From a checkpoint of a small transformer trained on Wikipedia.
Architecture: biases on query, key and value, tied embeddings.
Each number is 500 + 25 x the weight over the matrix's rms, rounded and kept within 0 to 999. Layers, rows and columns count from 0. Numbers have three digits each.

# layer 11 attention query, 64x64, rms 0.116, rows 0-21, columns 0-63
507491498504502502511504495502473496501496505501503500506500524538485464532491490497509520499486488499487538493500525502524513480463483472494495528511523478496482524542484489466522471520490491
494492492468492484492501502487518474527511477486506480547514467479504500490491506510510505474502521521517488492482495472494515508540496506487536501515501507518464520519484493498488516498500510
529484460501525502468496505525507503483474483506545478505477503482509459472476500489515552506517512473476511518490507530482495506507524534462530521522498529486501510493485525490469489490508510
511536502477525481518500472524503484521485492447464552569473527546489498512468510503512477511497500519508470531555462492520472533413489479493542504473440484526545454509501452526478509450517534
511507549483513484489493492489480489461467497491528527512514482488488486501489521520483502499524518492509511497509522484483489497536510501468507485489502510518517504502492499518507498491505465
499506554493543537530471507493492482466531486488436512517497546466513485516498500464557511497479518515494488491521481491508483470523508513510508513475479499500505509446519522505473487501508473
457496534517450466482548457465530432524533529465507510541522503531500501522490517515513492510530513496519481481516484508516484526478514484507540503494442498493467484495519490523489513433527475
501507472474449537512465481538498494533469517519510495470511441502499495513517479465504515495532463496475524543557515501474487474520526493478455501515556523476486515505510523488529479544492468
528525511518532488550468482516480516502517491536496497507494519521483536524462457504518428492527514520483450504476516501496513492492486503503506484480525491490516450499479458543544513492509491
545526528476506467498481518507500512521528458503481505532497506469497519524500521463459521506503499490518477495499481487495517514477497533491477531487479492461497490475457550507562472481485547
490501483493505530508515547464442456510469499493565470494493490483525508500501531555542548544517481516464472492523532485463454553464530460477524497481502497506478510529492495472476497465527515
503482482487518507511505477513518492468542487501485455536467505494536515497515489530536519488472455491446527534510481514513492527494512513487506502483492504502506555488490494474531464504442531
512518500479502490502422495531472507453498458521470483509491532509518515512462487508538505501523528514534534494531498526534510483459474508485495494492477483551546473524510521442532458468483496
535503516493503520517501502525525476523459475505466481476492485472531438515489496542468475471502513496470516448459538488514517516534526514541460516488544517473495530548467496500475514474484537
563522504451491494536503522450518526473464527509487522465506500512511483517486525481510510518503530530484499497526515459509498491500527525484504490459509487486458458508500438467544507536462494
531487510531471485534461525460479467509557517480463510482556533491509474497493510504534480493509507491487497529501545551506471462504528512474499498496517424541497482491496496527465456524517464
500489442483487476480522476438473531507476524490478496464472513515433512526522464510506463508557493478502534483496501563528446543486547501517522501520489506511489510520479521514544510499539488
499519487537499520492499471459528484546483457486522486545511490461496492505510518549496518504546498484498464504510467470504448523515511503483457494506509470503496489504538491556475514480483532
494506455540456477536476476488483569496521496480481531506470486488537478516507521467499500530479444483489489489499507514496525475455529493470494517523505537524539492514471495530521524535482486
514487533480473490500495504536503516538448529530472482472504468509504521490458509465514483499504499521499494536475523572507503544432486487508517489512519488500493515488547482500485480470482507
477530485482519493483457468496510502519506514517508445491492471503502513523509548515482510487543484517478476492490489486481508507524508552457549527471526499549461478537510484488505521501475478
525478509451506508503549504467475502522527505513530454491472513478443501463495512520478498519536475503510517511542504481507520427504528462522519521518514461470527485531552481506528508456477497
# layer 11 attention key, 64x64, rms 0.121, rows 0-20, columns 0-63
489508493535500518507515502502499468519500499514471516510489529492483484508501493492529498488482492521524507462513494523497484490502475485510509506511513509476460511491493515505491523496504486
513508466541480494519494505501487532533498528518528509460509480487467508497476496483482495497506490494489512535493515507475493477459521480493499521532513493492496485525507491479520519534471496
511471448503515497515495515548480507547467514482484485523501499518510479511472474524466526471485486544516500453531509479520532519467507514460470507549485476488490506518464493526514491521513509
473566507470509504544555482522506496521509541478493460478478454506511499510529436477515530505512460525426505560496495491487447521474545462507510447486539493474529520514505503541530469474486516
478526502513501516489521496497508519497501487513479498503502488492493520497482509485504496510522529513485506529515502517475479476505517531494498474503495519501510506469511475487479502501519477
489491506515484479490488519508520502481499486507490489513471510519479485502501518520485500453470505529481505488494497504501503464531483518490475519535496511491518500493513504487534490538539503
511528509452480508505494513516479492498479433525490491543483499536488490495498499469517498491474491505509542531524496511518524496494495545541475495499448518509530470471532515505473466468503514
480521498449479539483456460502511506546490515487514501460511450475505490459511494470509498494537522524428529511504526494484501489557522504467441485520587566487473511505503535561531469535492447
532513519488484515537472488506518511499520484551490482559477544523473513548484474518496465490516501481476485510461517486474544489482502511524457432492495486507495513502504472494532486506494481
531500501480499470521487522506477503530524442512478496519528481502479516531536493509442529503483528532493483516472462490492531513464507489485461555501464480475524505468482538517552492490513512
488518502500486489486501539472502508451462482519533466503478490503501495467560572530555525536487511487466451482500497507484479534484498503502500517429532519520475524467542482505499484496502536
511507464520494467512519499520523480470498478529434502524494497471512520471537538528495509485495470485476496478503470522513495505539492496445523508532477542493483502529500521488540500517468514
505548513531491505515495491509443512443519475532489485459517484547526513528507457470499468471543510520485543482509492532477521494467494503469478492488496530512540477518508508469546448496493492
527484534506499501500512520520526483547485458501490519500483492460478456483433489541485463498523494549481504461482514488482523527533508478510495532462506516507493521539442510489473498495520573
551536474450475504535490544506502523500461497513492478498488473514522493532505516507483488520518511512487489508550518469516489481513511540508475518475496478468476445515474452465531530526455509
537475510502472479523485468488497502512540502490464495455557517484536497484489500529526463485521517484468509568550531509521500466487535505519492501495510451537492507492497469501451437516526497
487493478445513448448510473493508503507509503527517486486511534529475496494521486532510454517524530466514537471487506536477444512473505502546541481512508510446522508544504490486545497523510496
466515519519545520481485457435557475518493488518496518569520511499482495477479507527503512519516482506466476522531447461487483514498505493491481517484516517470516508491541497496470493512506529
514513485529468456494488483499507528513485507482498522544482474492521482496530516462516490523471443475465513520496518510484501471457515491499522501524490519539557492507453489525536512517489483
473534556507488470539500512533487491505491504523485531482510489513498523498481497460487466491465521508483479494478505523505465575494490481509527482517540499518475481449530512510517494482478506
495548501467517507482482469502510484505482516507518474528498492490501492511499530539468484503516458517511466481495495505521512516473519515479512542461519533566464483519538471475492513487494474